From a checkpoint of a small transformer trained on Wikipedia.
Size: 16 layers, width 96, 3 heads of 32, MLP 384 GELU, vocabulary 2075, 3.36M parameters.
Each number is 128 + 32 x the weight over its row's rms, rounded and kept within 0 to 255. Layers, rows and columns count from 0. Numbers have three digits each. The size before them is the row's rms in percent of the matrix's.

# layer 11 MLP up, 384x96, rms 0.161, rows 146-290, columns 0-95
107:054133153143163085073136133098146114136145115133177143159147154089173132110100094124138160070140127172070093114163159101147135117133114122138137134092132143176134114146077129167112161069069131116150139148087168103144098137117123110119140034162206042123150158092154111109093179111157086135
091:135135147137173064103102112100096143122172154131115115159115157163167159119162122121146092200098101127164171199177108091099151147156165125098107131127163136129122138096115083133074119155120132145164103178123186119087126217128109150129097182053109097081149159095166087107147104104191131148
094:159089153087137121077158091154126151178150127095131113070151117086133146076142208158111151070115064116097154120124069089150089116090143138097127168149146121161111183145095079146179105168142187143115168098107126190117136098134120127147139129098138134153184151152161157078150151095190171148
092:116094133082099092090159107146148103137119143101150122147126080085094150142182120069064131166140085186105087133096112150112074087159187101200032118154093140090133175130132166109205143145119124133140120134128143127117109166147108072170117139141140095193169168106136156140143126111153141147
089:126107151112141097090131134195150183083199123126041176172092171125111115161168108109112103157151178150152141093153141169112146202139142130185137124134159140116122176136141192073109083107107102110115120116140149084136115149119189142136142220130112156138145167107137162149112124126120103067
098:100122121155072091169097047134135167107143110041142113145122143146178148113182200158045145143153174100157149152126137126118156107192144142140106106079123110136148095139160150140130097124093167069119116120162172140053116143154170174151152120119079166084157131136148111120079119136102131147
094:118130120154171084141120198153130147132114090123141176127147092170094166165088159140131112097126134142113092134152116149149165120144102117050105066163156122105142128105182066137132140132171127095157113174144077049161078120170131160168129181146126141130069135144126058123125169125175112205
105:098109128155167087203161198107162111135116074093079124127135153147163096112138172121185095179149088113133092083079083147114087130096102114206165098155068173147119142101087111137138138142144096138062158089135102145121111160135106117082137095133165104174124106126143160105130168159191134106
100:125136097190109089195138129159191128105094121107099164181099127146119097103168202161115131080128131141144100126145095076117146103093150169151165095153084073183111143164197171111094120128094106068079128152132201163150125152114102101110119121128128124112086142148065153103098176141161127117
090:083157148110060151144084095125193182146164107124137130116147130155095132115135137161149098136152179178087129188148134148110191115160159103220054113116139092129132088090124173129174113162137113110113147148119101143144130186147090106122137093108170175147151181145169113090140150170174135078
089:137117115154143073095111141133143117111126116131037054131158109171131146089152145126136093113144101121087147127100040100106096147133177136132133104104122134104167155089146161095079151117125098136098109114143066134151159161103174171106103077125076082224142097131149154129147079102176166173
091:148109167079161137128145094134155098151125073146078045129083129107127117140142112065159153164146147048064091133160116147146132133135096171147154130096119106155133150073104150132136081149140142111126111152093064117166114151085167176143097090123093139187135128153210180110175143117141164089
100:140203189127125114089108096107076103147178140152157101159108110092193125153133172212125146147094150094128115086031130134103127093070119134147124190127064117114084099122146090126121087076123164154099134100087146146093164144148123143093139142142135176092130119154186142123118141082122127152
095:173118105142121149122140136149147142098110079028113075159090133126133126110148103116107123122078153109069125162143053073110138148128184169158157117126160102126177153157088129139108125105082163149116165112104165134104109128177144199129103119219110137139124134114093179136102116119055175167
106:115127126153112127086129120098117123169162116091119197153107110098156172115121159147165146127091107105142168086185082129115122078122192124130104164108153159081122157090124109143113138069155104214116106086131110133100095109088075135187133062126104146166148140102153126154055172049097149117
104:095126178104174099166184120113189166143122158194110141105144169123127133139085081113132106113086109098145119133121128152114167103079188129139093156081127093139158071152116136092123100103151143165123137031101120153155184157144140090062089131117135074134141152204105080087127145148116136088
101:109125138171129147113135133079078153103079128124152132150132141113143126126117146128128140183161109071163144142145090112077126122148096117201079042101187153183132166098125162073132110068078042082151133146087133172148185136152103101160089097144125157127163134132138156097140140134099077084
102:100202143097137069130148127179159146109094147126092166119140138144144115108134076153196123129095157141120137092123104120103231121122108094144062166120141131180194152101087099162141090100143151131133138138136141212153125178101093136115123136115066162179122144083147074071149139133131121111
092:089151096117145100042171143122147105168140155120132103106072112076140178191145163097144174137121118159073154132113086113153157113158141179143160198191143166170139141151125174140193162092122165125138135173163116145126090107087109094120127136089083106150145138100191128106130096127071142169
096:123128138133100108121131087122081171128111079224137057130110173192126178169145160158105151124122172153099155106127157187113126130157073137125115102141118129117110150084118165059175078131124047118134173060126151107126102176139123097105087133106162178104131099130108100169148149171120136138
090:133166111130155192192108068105132140123095149156105103095086153219081119142095156095143159139175175117093091153158094171119090143154111155146180066144121124120158103174085103136130098159083113097171104169107170140217134114102101121133096115121127132096123092091141074127151170143121150135
098:118074121129156091172140187088171148147131109137098107107150118098115125039129188152203126077110157097096142109134122109130131132132090084137086120129108197151142114132143090149140161094143140071093097106145141093077069123130111148160097122173065145108139140139106148172127180209114080150
103:172175178126136150111136133103113125116162161099086119153148102113082094134123142155074169132133173156148139110143097170109070143067106120163108086098099175127068157133093131148111121119141181177148133118116162073171134196167112113112095177196103100123135114164069163152158134045104165132
106:142172115098128123070135108144143148112083103173102098107152060058165138130187119132122117155126090169126145185121098166099049140136148080155087172108150126166125173078064155100152146121108140100134130120184110102085136169135140130115119110142151136187071151134174149058158174091150116145
099:122190113082126095116111140128128134150108146093120135113123099166128076136146128136090153120136141070080105096109049103112095136140096104083090141104136197074172146125137171152183117102129073153158175120146088148115054211078112128080185118090154141144133090151150124087135138068109146147
109:100079135167130105199139101136124138095136210167125169169124098107132162189168148097093139085161128161111109068114139093069127169118109092145142098113111081125067181110151140135168178156086101106139101084080114181109090113130157137142143127081138162125173083092085127141122142147195131131
103:117074142171152088164121115130082125136146143142124067159146128110091110110161091164081126143124145170093130106149138159138158114111172132143106144062140115102165182067112119157123144148150147161186154150178117061136119056043134132061163177162123127085142141126125150173164118149189109084
110:082162146132111163110119117124148145096135172113051101088139142040125139083115138133154137117169076137098095134205121110160152125156095086186195138200122125154111177134118124155169145141123107072107045127092149118087144137144116145137078153107089121132106154198099092152140122110156116105
102:108146108114132161170118130072164160085122034097140115152107187164102130124148094153097144154142115100080125177092058131121081171144110127121134117130106131107135169151177112163143120138115104105047178155172110182091084134107099174122098124138119146175162124135159184160108162077085083098
100:127132165110096109113108128124122137149131132091087165188151141064093150111120189098077121102063111138135091099112142188108141115140122122105144077133191145160149112092088101108174123061100121157221066115076153092142150083105084119135093063176124146134115096100135139103191118132123135141
103:137163100114161138130157104119128107122107138124077164193071165085108161109108151092135125085145080072087045115122105183088127142108088204104140086128146178142140117115135159107142079183086121081148127182094101117133122133078173111169129096089205127155157120151148121094117130150128144177
110:115151116109157118166167115151124114071134113096079107086092120116132158167163145099061138165131041139154132154089117117169091082130058143135146090094120087139090142123136138115158108158124141185124068080200125188126137155140117150134116120089065138134177141103102160192143127148193113094
093:126129136101104165151109063146085106150095090127103076170098068125105149136143077066116118121128115144081187134148084164136122147086158121135143113114164108075189080107112128133178146145094139127169099197128117070120122134100111208112171096141154177140117129039144140122111149082140099151
102:136143150127178141117139113127127094165099120077115129148145160113125087123129193154084151092066142186142170112164076066127147116162076146172124152077127158205119158101098103141137086108148056120114130126197124070092094151100108105133149103134095111091084099097172152127064164134092116111
096:202174156164143150100088116127172141133051188180083108115115151073116136129146174168169137141124198138105117110155126135061125114158135125160167145113184122085106108103111148134153113106081184142147125147104127170127177110154136128101087214133142172115149095156147122102090117162085158167
100:093113097076139158107148133138094197078118151104126180173122135135087103121102120150067122146105124148162081087157147069156090145115132146128070137131122046120126187096151171155131106100084229132158131132144087077116078102124130130135154171109134148129153112071096176152114088127144166110
098:098159124089167135151087122083178091134133076080133165118151148079144106080201134110133170081145173110148152116134132145123112086126145166210165071103137135085103066128119162123135107151113117141114099121148152071094061108125046139116132071121118147135168113151096152162116201109115121119
106:130158157130105112122145110087131136109128068185167082172125138100150141168152101131127134120122091110039150149101127057142146142066152136143080141133133075131120086162083151058119148129062171104097177050123157209125109145095126118135131108112141077104161115161146114135127176104106082128
108:138113120092167143079141082084125163117178094090137148087165077141070150125115079106136162091121119095148137101170111132123122158075159191148155079114097085164166099179094102094168144134127195166143124157119163125078115126098165146157122084104133197160112116091133116110160170104119188074
098:110141087083132105116158144098139161118142138109110117112102107168107102155157167140158137083135179073150083109146144085114108157202107153112141180189114144151062153136156138125154084145106123107082101113142104096190164143170166177050090192160138138174210146124106103107155129084118130126
097:125097155093090094073163138092166141097093125122072109135178157113122162129103164087078126079145047153143106152145157125120132076128114150155127147103108054142103159119145107141181109080120154114165140096121134095178096117116159067055144128104126111150134094154148156162181078141210106107
099:140156165137128086086139110132139145068144211129149150141178121135147139087153113212094189086106172108138120151108166119149116165156164180148140118100167101135058100139117135116142112146098105104170149097133167101142090110104090078093087190094144097038117139140127074135095111134125089105
096:095155106100187109155115079067189099111107153105125099167122218168106203116099133138114144134131142137145093122110078111175157101099142074188134090128148098080129120121121118124111100100100133125125075137108117141191158120154109121125088064115069103083059143117125115089180085120106137122
104:076105187112153139125101075139069178208123052130158126162165135122155084123149166131105103168126170128105178152112153158147143097098158132106134115081161174167162073129130151139121112117079201176151158071100168122121113076105130117125146124091123160058153139090152121127090095131119101127
088:103117157064127117114174165131154167116126123099165134133148136115100112124106101190112161180120181156102101103152070119105101135173114104081147142137113131152156124125125097115072151163121124156223126152090154161040166131175161086120034142123138137116149082180121092091153151145087114117
109:136135119199121112075140125108082141079155121108116149147131158104132096088072119106165091078136095116099150048110154082060171142147117156134109151112096183113106156054152158136148129095120082145109158102056109140098128153134116095073147076139139147041090153127133163088130147161129117155
095:141125154161138131206082155067164187107101100176136108106143138144143163104085052161158128163101190119179088160165089157123073127122176144146119068096155113123164141136108142061131111171157174121120151116143162118140082081154146130059095125151142152152136154090107106127164140137165113167
094:137066136191107126109148164100134140167135122127135140152186158149142099096124171123098101129150086078131106067212108130131181141177137185154060123159195111121148151122103101136123110170173068119141092095154140109178120105106092064099153116128154150105156081137094115136105154068146149171
103:117132127126103128131134075109146127097126126095054138191109159087092145128142089182125125105117060077090114135168135096136104127158178144115149100078154093158128137085124151122172105089123157128186087142196117125045194137167100167100116097098169130186098129145144167186170111131124157105
105:125129154104084153143154108103122120148158109096111162177166102104150095116165154169167099100088164129149058092086111094139079115137127100096141115151134081156106111147113082113193145098187168099141105152111091120104095163139146140065198075040155187095133127134151116139123153061121158139
105:154091129172111114124152070100105166119135163152117100130149116126151134160123163168101194080123086139075146162076126118100098137118143083159132139038159120155127147081142130206111106089104064117136135178114119067110125135084108123099159148112174119137080175087189109094109138142139150057
094:067078129114156115119165166145045111127131090129111123121162132128098169148129103120105076170178100104144146147131159115149112077135176114134082113201154121056149127171121110098113082189110169182165203112118168141156131073085129152105152093106124138176159141149083077144106127117160117120
085:085132121154128136121154098161186113144125178145128085142111138144099149133110067120078147097082102110135119083152112055185094127173136150135103109130116167174146159114097120126158126091096118160131175103145124091148133086146078153184101134126160121132161255041145143108148132100157155152
109:125136116113130078172131102068109113172090156097139193163135121142106086110130095107094156135141198074184115107114136114087089147148155128065107099103137161106147190120119108126128115127149092157121138099102137103118116162072133162043140143123084128110165122140045138043097134104122089076
108:114113158132151087141113119087138134104115174181135140060120090139157122138124228150165142119120158146136185199071176121168159123087161158183117162152134123111080159115095087085145151141115121163132137106117118107182089106134093151093068117106090120128206140078153168163104150162130099116
100:162153184154136089133139130106130145088096130072120108133144124143153147131114130128073166100098153098141147114123105119144107137186060101114122094140092070077163201092101182103117113082175192168208137091191117083089148175087150149093133118098122078125126096097125158108129095090154141116
100:079109171119116097124111062111128141163163104196114183146102143140175105193085114099120197150077118136124074133227103070083138083111158169111058133150110118111163133182141134122141125088094158154089112154102151126119114107141123101093085153150154110173147105096147102152112157111108110132
095:129110183112157154159138106129157113084120050129094098138138110115155085150143081111130131196120162165139046151171070132079089138137163092159084100141171163157123149107160098097162143168086183107088115160105128165155113109106137124141135169124153147182190127199144112122157131143148062142
093:093169141137111136086123108167082130114131150115079141095144162126142178186137148177165136130116136119125155059067131093176172131135135157176181116158116139158165098066164082114134083114091133135119198105134123147123141125156147122145153134094127088104107159119177114111017173111071175130
105:109163184120094134131121086135081124129087169156105056086140071104165159142114172158105159170171176105127097170148121141111126132120205123107185147154181115163084178125125219069176149127114101108107103104119120125112142111085134114131111093114111170143113125141071146145070076144147118147
107:139098105086136072161106086060140107115112185105067126092130125091154089113151141136113146173142107110172117184040063097158183099111079067140159115089106155099100181160124118128154108139102094133164089095095168105109092173131133148117120110122062141144167080111088149106123132133145115115
089:124120098160150135124128174136135116100130162183127107176153107086128135129188120119196130144079194091131073093106149153114187147112112159100130154104094118056211149091162137117115063162145107119140073130108149157114086176104146142155124155156115146073158150149124148186063122134107181157
114:135165114154136117119167102129116173113118036129145108129136118151157194092128119156068123121190146097117112179126117055094115189135188164118121145111131119149143140156106196081076145091082141168123190120106159084186149103162152148166119112139122149123161144112162155106073133145165158182
098:130179131105084118175143167094128147054139172080108111117120145128118085142094131149172099116126073104156107125082081090105110188123114147136107128124147140153153140140203115138080135107121159178118124185113120098148092142119123119122078078169066085138143157087171164178196181107096176155
094:107079166077144156114160186107108123145139094149148137135110108117096114134125180160089138167098144196199113157089116091150090095038091156162155143143173142100130101121091078084134116137138122099138158135131109115111135056135124146084161137127182145181169145153092113116104142114114205191
097:129152149113155118222134138092132123185111132088155109079098129228095122055122098119157137156135123122079168136097142180080194158147160134119158124153134127099149162113155128137138111159142096116141066157106168105131085177091132153101149113124085145080128120114126104109149098211149080102
106:107117111130147091125145144090192178136129142119136158106073099131148117104132134139159158062126113153140161157112094115120128162157064095058109151132085140139165156103214178154061120142164118134087053046170166135143078085136132131134158112127115144138154157166150119123122185069141105128
103:112181145139138082183158103161079205114118084068182118102112066112106088105115116090135153107149126155129137110097143111215151127138199113175149142089143129141096098122170095141165193116158102115150153101084151133188126084124112125127182140146148120135149100106185105130098087113148136182
098:083157112103179125135141154084179178101148159175104135108112162135184110150095112126108112096118105125129146103116123127121150106121116125140069186150101093150143087143124112137137075159160149161153198116168135096119126086088117175123086128116075111046131154142101107215171102156066070077
101:056152158086163114132141077136171135161120108084126153091111123167111169149117086096121068137166162085116177115147115196114156143153175101165122136155097125213127132152156130063163116162177127089163069093121109145141139123159144159104161143103118164112105102165098091096150131060104180141
093:152146109129128118160148124117126123138088178121083145117122158122071086123188176142177159108131163105153113127117146123115082147110073136165133128160129129141122148164129120127150066116066175178109089121103198121178081105092068115099131169155105173045087108148134106091170046127117103080
092:071092177070080098143106178126121154105131127124118097183137136131128129120101137157099073116114152117045093063111054109152150111136127113158060086134129145098087060108160124106105082151136166088082093098112096126145126147121152133176147196157117140092139179116164100156114143150165091109
085:152085146116144152070107123123121173117148119157148114114082147162122112112191157165132105207158074175135158141138128117152173136104153173175111134086131138091161151132133167093104059127116128126111157130081133068097128039116155144110109132069109118068127104123087179154064148078128082108
097:110153099084166059125183133130133153123096096160134112116185157146113248121157057142137126127115114094142135128101088169136154112091104152174113133172088133111106127115091124108116060082153109141179087146122102122162133155159134063103161105086158164101118134150097142107102099119055161120
098:109155145051115169182135135108150154098130138085105153127090154120158192117088151196116095136129186065148120122164114058041142074136107136113116108146111124116109118117110103149114103176175140111145138074210118100139134121162074114106107118163188164095165153107091125152136162147131145156
091:138082142111125179112150110182120154183121167106095135168120086114063185092136110174179177168161083148112087098096148135170107059131160115141160121124167103144128081088129164147105130147100132125106086128146173148175136118162160093124087148081130117132169143125178188169090192137142085091
100:098117131127100063123119135129118178139118199137120110146090135191154143164179200102092107126125142131085119096132099142149138149129093082184129124119107126165143205075140094142118097107151146085105181127149142140168142139171127108139078172152092184095109075062120073166090095170157103148
101:061142107121196155126092132103162114176089075142108163115114096154064123084152142158146181211108125154126110145063112124147143107129109168151134083128183178145137085113138141117084059148152144180146133145102094138063141130123127090111125103088142176169068154119119135165117171112111151096
106:121194138170194062093123093091151159192148161188128161068155149128144113149102167116117172123110204132071175135107121145156124149116066108129157120077101173114122153093125159120129135096151100177169195130134132112168120098142135157129096141087149131140195084159102152150116137118167144151
100:037200078149156110157139138105102081145069134164098157156119111149107115124109147117128118103144144148099107146175150127102128098133103135111142164126163073128149139096163115115227170159149120147113096094083132121176088106163132088082064163081096107091104145147149157120098079080143181140
100:109169148076117104121129094145184169116130069126133065130115111124138114143188152128081141143139038122088119160098148183104140205133176168126096147159174117154098054167163120144104112080098099150098096104156156140149101137131144098108148093169128111133146141113151184137167062132065122118
107:125122093094081157156221101103140196074116154147120133203159103137091180132131107057076134169123153167120132125131172122111134113130166166203096143125142076154117139164113126142134182126076128149163140075137172146115136087156132140163171145091188136163133127165149140130170151131160102105
101:095161122185173149146129134100116128027136118222115069104122106085110166124166137172133072120140086122145171116125111140102132094062125097146103089121074094086055145123110131112125073139130151113105134135092149114156122160152122066112124124144133135144186142122132109108140058063155116114
109:135172167122112140097134090146157150090097118106094097171111137086142208148165160133161160140148110116113087144089095154195148161151102095120110159167109157162099141098163151107067144141114112118154098180108137131127106105163168089144073125126238102105147161127149172173132148130041140146
098:145161182080072113196164094122161128082098088109145144138160184110154088137138117132147074122147189138129109182123117150123169142113152201108133116174118167115152175129118129140119085161124198123104158134122156191128120093129099167115077171126199085090133149088153119074142112108147118176
097:170117129102147163144145119107119162069102109142119105144133111142067092148110124150113146151113108124097140131093036158194189182148152107139106073091123112178119134117105083150152119184113174110160078117079115151098095061119113127186144147088159096099128078083155127074108167069126112145
099:148107113187145127094148104135164146078164147071106107171101038098146190082140153167111131155127125143132079077135090110102169147140211127116177118103075167103137100108073106155124117096148130112118072157148130157102139147132108107170169128148191144148112120137112047118083150158134162141
094:109221104140139146060104132099185128161115124158154134154082129105140148129185163143111154084110096109119180156052130102166124093096154150171163163109107150192065141127130156119115107108140131096169096131075131125135095085173164119118103134124173127101156099130160153162171126125151219148
094:083146148116068174142115098111133162134133112140129101191115109121092131148099091129209111155199170103090128096135140159118168117163122120083144119089072150141152146084105138087158063164116147182156113140130127139105110158200135165162145193124161051190144118133119109189149122114154147104
098:150163113122160159094122120156071172148133089160164088128103062126110149087135132097134139134169149157106078138092062104138094126163139146107111136068126108139148125088063145206117195157123156123093158185147158138150114124134108128104134129108194177195124187067178102137116144084129141148
113:105143146128103055169159113161133143110128172134090155102161170159126171115118148194124169116141121157163086065102111101084126188125083187077150086156138143104097189103136126121132106121115122104052129079129176174101159136138189154116093166182104071130144124093125140151128136178142170114
103:100128141125162110166160130107133129129102178159129191177093146102097050107065112159120178113128162124115105111145120175113099160097063119112089121128121047121150125122095122045173060150131193112115143119119089149125085134136167100100182106110160174090146090184120121161102133113099127137
103:152108108114101116135128094145111213155105100116124102132149150120092112111147193132135135099091128089099108141147102056140087114102141119147103125059136086159104161105161185170036096060077156155132182120168170096115132073130116123161064152152125094152105141098142163130125097182140161118
089:076076154169179117109126101119081135124108130148122099173102147138130120122106116093168121164134150096136157097191069134138195110188123102058164109117163152088130124169111141109081101113071106137099092134127153217141141097110138136149180156100129099106116081063111085164112127150081119186
104:174161161134213129127104079144193104094096147090136152145078098116119170163118114162106163115093188137126081146105126157153203088132106137109137101097094106129113141140147122110152134173142142144100098167121225100144134114135169156096135211117145184130130142138144094103070104103176122158
107:101175114133155114096112158148107150086117104130128136179088118101133068142127154132083126119116139143128157172177090093171112158158157111132109105134161131180110190150162147136199152142105071080137195079142157097155127127063113150133107120131100163122175128057096157047188177096133114104
114:136129095141139115069153167158092161136150161090094118141074124126141077164164143155133152106087166200107130144113075153120162126120139081159152020078154141106136138060111121163153113089118137061212134096132161127073149164122084140095160095156150103143110094122114146143158130122117165115
096:167119150116104115150122081104130145136106126140116123137080133152156073116104185157157103175100093086093077098082119159032192100087127173095138120135138063138129094126115209097177154124145144139101148167137162128146100149056106193107185097143162135119158139125110174089134108106117124108
096:064111115129222083146176133085153106164118117122100109132176197102133071139137199150121110139048157148091128139156144169126100135131116125157163070151071147116187151104133144110087126152092159136149112089078155159106121156103120107157143156116125102116163093145124130122152034152139141134
105:128112143152110182165128172163064158157066065118123114135105151169087133145120131164102161216134090094085132119097101134128168200144164112096137150104119120173153103112202064101126099199119135135103146092111179135136144159173128142125127185141093134130194117133152102146101150138106129164
107:091162162093088177135104126146115127130065083132161121183131146133132133156118146090125160136204105080100083118120093081145147154143128117204059077125172147113165146168083156076111115101079126104130090167079144127083100121110067140136143111120108166166111141113103061089143107121180117097
103:149147100134201128123136079110092116142093074093071070079134107178127140149173115120117180163155162159075117159126140146131130135206153143163143155157111164157140122114149136119149080181128089145094123163161110134195091131195116102208128108058153136150137129139087099169114118097152112114
095:121160111156149152095104114093159121093176095100124098081117138136159116134136134145218166075134166133090186081124112093158110067188104130187151125097122110082120154086084131124115117107127125197134096133080081085134125095079140153120073146128106111044086114140151140111141129115186109086
106:122129152096156096083136118117114164143114169184154129179128104125081131101073084108173111163118137091095101140163063177139113195110141127162154071108099136129116129099154172175138191155096190115117147189131171138061129103121133129106118069070100134129170122148151056144145135136159130082
089:095132105101122103158099089140164126071145109140104161168101096088103130128134078144107143115148123079162120092120138126132089079080126131079182111158131118092174113177151125084131086098159146164136076091170144102108089210094141132109099096090073147092144093122134138175154144124091238113
098:125101131149158063098150145097130127082153153103074102149071182142158149135164100102136158049123086138147198120093100132140169116115154149051119170079113121195121095142152162061127109090134107167161082098164148100153135165102048161150109121156104117137170143088107131121150118124141111109
101:161102115111149146134124105119110145196062128042157103118121118051115094142148114163136062126177122113130162160169117086154161088165156103099134137108164140092089166106144085105140128176096174167139099099132151133123140081142074125116158139083099104074100134118165188103126151117197170164
091:128142129124131102103136125149073163120083169145082149114194130136158081182146144140119160107095068171084142127075194077159118117131148190143191095081173083092162114151142184092103132084109092093141164163156158147127169103107142128131088131167120174140115127115178126131148058081143133129
096:148084126161111074125132138118095186127102138093138094167114094129134108103153116103105127162142138108154055113116139144148111123170114074053132137138087149094139174153180053093118094153151129167099165082137146167128075081196162154136137098106189177120158133147101125091045118114131173107
095:092158144148107147102115080136075114141131175144136059123107073127135098106182154165095095136134212145177115136105144125156104084172125103145097055131137179106103072073115141074130153067078114134115134138121162077176149104163116146089149138134089102091120172120100154131114133102151174188
101:102150190078129102108115139128172121139119120108121087127108137136113156135163131083180115104142161083094127129109186219119128171127185118190138126135153183080173101117122092123115095154113116171211112072107129122159089070181128125175100165119099147101113064119133117128173089145135136176
111:146164102146169119123133175121136170148063095110149044188153130092111105107126189106116107144134120179092140157182142189103212121101154108162179071083109107074163114122102121153170130114129128119133130177113133098122120197134095148147160139104124076142145171112101157145133097172132135185
098:078135105095187068135133158119168157149117155171112145114101141080104135120112187134136108205169151140104145133094080156198105110111087172106103134176115150162065137160107135133146127116159146110115079093124120102130113127122119076179088146031094094097151157103151124203127121136150160155
086:132098144130161134103147126127117109168153144135114162173081121132118161195129167097077129102083126093065134105082121115135133121077177060062146073153160134100124111129145124096088047147170128154115115152105121071117122135136091085117198087110115141110157158147056157103133113094144197156
100:142119165101160139098140106054130110065108093102124063113152105103120135117108148117116139184174099076129168074177146173075128185118153150168120160114058155106180123093081196138163111142134098097184096137137111110158136142130068124136101152110131161104106089084171111147104107108164100087
101:098056165105189100200170101144147101159099136191134104124169151087111152109112127155100113081169050151110124166117102126124134113108149137181107051080157115107133114118167130168113095114101103154130122103122126086063175099174070116123145109102155079073119120132098131101122142111155075140
100:102079142109118123153192075126145127123109110152118096121121139158170124082085102142212168170166114168106137107162155118133153168190139179168139072134132092139112170124169084119130151142111188134166104080169112134128092156112151097131135127084152166144120185081177141179175161069149083137
105:097142128151176145134146181090184121171055148208089156140127131135184150142119123174109109112074126135138137087111116137116116104088131119163086119108184182161165122107149091128160102119141140062184112114098155163164108189097085155078092128116202082124137114102159135157092098162126097109
111:098112140133161078150099126110121107203161136133079135149173094164102095119228111083147174129122155145111097140110132151128124136168129122129122119159191201093098114113166112127119115071171135110122117150148156098145142093109073168121116094214134182103098110092159125063143077151172135118
096:136109151076139112138131122147114163179136078127127092163118045118095138130149088102103103101057141171183098072069116155132137129189184150050155166116111119142190115102165077142123180137151147133163148140114128123130174098136142145106110125099104097137122140146113085109183089099190140184
097:113142125132172168188166122103115172117183159089143161170103147147079123131167180144146098141147134098128160204124153156136084156108103084069062172187147073121165168109136094172106136141132132183117122110143178162127171118132091140145186095097120108148159107052136160140117155126150156163
102:124139163110128132133160117123126130148156138130144149133121114118090132152153081216169120065152152172203120118111120133039118134162146126142151096136061091146204170159144085121072095141133106135210123099146096144135181152086137189143117115117119136100156140112143218156137096107110144118
098:169111163146174117163087086151103159134205137159123109174063152118058174120171143094089061098144113130135170175116164129095131155129183138151156082113150198109101131163114161128148125144144120129137114082135093107146075126107086114112097068125098193105137172111160127118076120168160137099
093:164130133085117159167118098117167159164126147139100130149135191142113075086177130103109125150148118098108062142096090074128184107165184091163133169122074148123132179168124094149136119149149114102183047129138103130126121152066106165156113142088122115118180149160174107166160178097063159110
104:127160180141133162105137117077143117046086148112115130154127154118144145080080146189146081072153129119136135112128074163152151171105106125099207154139124124122157163113186158144072116145159105142150204120133168130124126173165128118091137149070100131094163142127088130152106072165177198129
096:136166140182134119105071104164149154145133124063113157102100144124178099140169214163143157102143136094135095088133135075125135134106169121064125147180132127197156101118137109100144093047133144156086149144173170132186088125074108130120096129166099140099082143104154137103144104062176138141
089:120103184095116102146120097131158135111161157072138138139125191110101133104176117187144079140135114137105173105086046059140120104108160160134078144088135088137131134115137132061113105174126113112063112068121132132090072094114158148118151105077155117173144116071147146153143117143123184054
084:063067148080128126151136152149122119125156154111140116089116116166048086137131118176121155156139152078149076118108083091130162113081170136147121091173137087199188147101120090129122121173174105141117167118130101111162140087117120169074146091116107142121099151034160113157133084097179139117
098:057078178169134110128143119121120139157131182086162094128201182109157110083190150119108132109085187155125157111138133162137128094142135182184076104118125088134134093086073151111121121096109115171157136108156137120132172162139158179099165099173148145069143098115143085081084177133123157127
110:062174115131159130099080132126141156171146187075101141179125167098158072193118160189105117100112116107114088120153182148159145104172175163076084131139116176140152101161123047111126101124121075138137132199166146179175105135114082133124166118131072133112158117148101121116133145100120144115
104:134166129169113135117106142155125180126125082158086101120158125170164114098139095111128121169090085132098107136108046109150152106200106145134131115154194153135118135125123106203127115155147079109158146127125188140171182119139145128120082076121192151132123093179131069068115149057086123180
095:165148138132124166172209152108104131137103135166087109152157158110120114166153234174094170139173073113137157126115093131182197121133084152139168103129166169156141090152098106109122183129112167152149111188139167144111124121160128112083130158124126128217151159112127133083086115114138133094
105:107133094133138142047146142050124123113126160100112023180070070069133142106169125102127133131193199150103160137119144109103191111164114151142086117133129181182152143116124112136077122097133156091091148126099145147112168124124124181157095142119096147128146181127147123083123153112147144163
089:075121113114115118168117103064090160168141169145122094058164071102098100164107132187052063074093115120099116091087123096157147051161132112081165128116095133143120139132136161155111161145161115127130111146142066162127169143097158145113099165074101126107130096100172168148092167102139118135
099:153128124127127067106129164088139179117101136120082112104121117143134132183047096168086104128156212164164128183172113102081059120117160116104151121184134184085131109096156082147164137162121147132152110140134170114074180142144118140121094098137171205112127060153112142140129147109153145118
105:100163159169179106138141144149154162117181100053113098173096202187129129138149152095131125127161151159132119120095171095150106205119136097165132115154186151137206160108183154143157129128094088137128083123172090138129114165145183119156116117123096079085145138079151196132136118117123138086
097:125124084143164142138121136099142150188128083140125103124091079168063149134210109140141140147123159157131168170155131129118166143141111157145072173152137118144104158113199108110126178158109098125170105127186162140098112165113077150123130199192094065163087144119044143145148110137090099120
102:158129139059197150129117100131089131213159114156098169125120129087115076154055133126223128116139152090130123151133082116134131145176151108169106082127099098080156098067143133136132155109101150112100097097106165087141088158071144157098139082152072112100123148112121164093116093089127156116
096:139057139163140187147187167118091143104146098165123094075171145102081169120147169107106128109145143131098140121102108115089166106179086162161150154181151163106118217099156170194133139193086147107102161134128142112108111144111126094100133191113125133136140163181131186088153134160108097113
093:135199080106134122141108102070190105125123129111101106137105116077090152135174130066151099100098126151160124094148137170092086105114138144182133095078128152149102161090075156135157163112105152146107093133098110137079082089084089116124145165150128130083129080151120171071205081134129197117
110:138081109110104115149134095072178185110059135128146088081118121150205146145146138177093185123147106146090108069102119086176113127161123145105102174057115128148136131143109102129115080184092127145090119102097129094129072107136188097132127161099128093114145122153116121174051171093101109154
099:090077174160155121121116074110081139132080118154127140117157135119142106162129093124156110103120153125135071094148138097132132146115118166141117079097063122130095178046122155087096118033098098152128160056124096147089142083142093124079152188115182126095092114131086096092141145155172127096
090:159166163089163108119133077061150134146136102162140109156108105113090194185094065104163144127129137153085095130138118151116089119124097121137144142096112132130162152162099148110067137115093049154152141120100121095139110114174166109220135093112205127173143156107093147154164162157069166129
101:136161164159169092144112196135142164113157097145065187098080095131152096134153144166109137092128150147110114126127143150090129144104141110116136105213176128137158126098131148101138109081159233102066095152060149204153117110116076156133150074164110130131112127108152077166135111135131124142
096:134077144183163063129103119127119129125188143144099126112158102125160104121127120121115155092105130126108114127117105088152101092149097128140088049116166084108099178158144125063093126032108101109107053095150143095089125160066101119141095136071156129143123142140175187060150162118125155145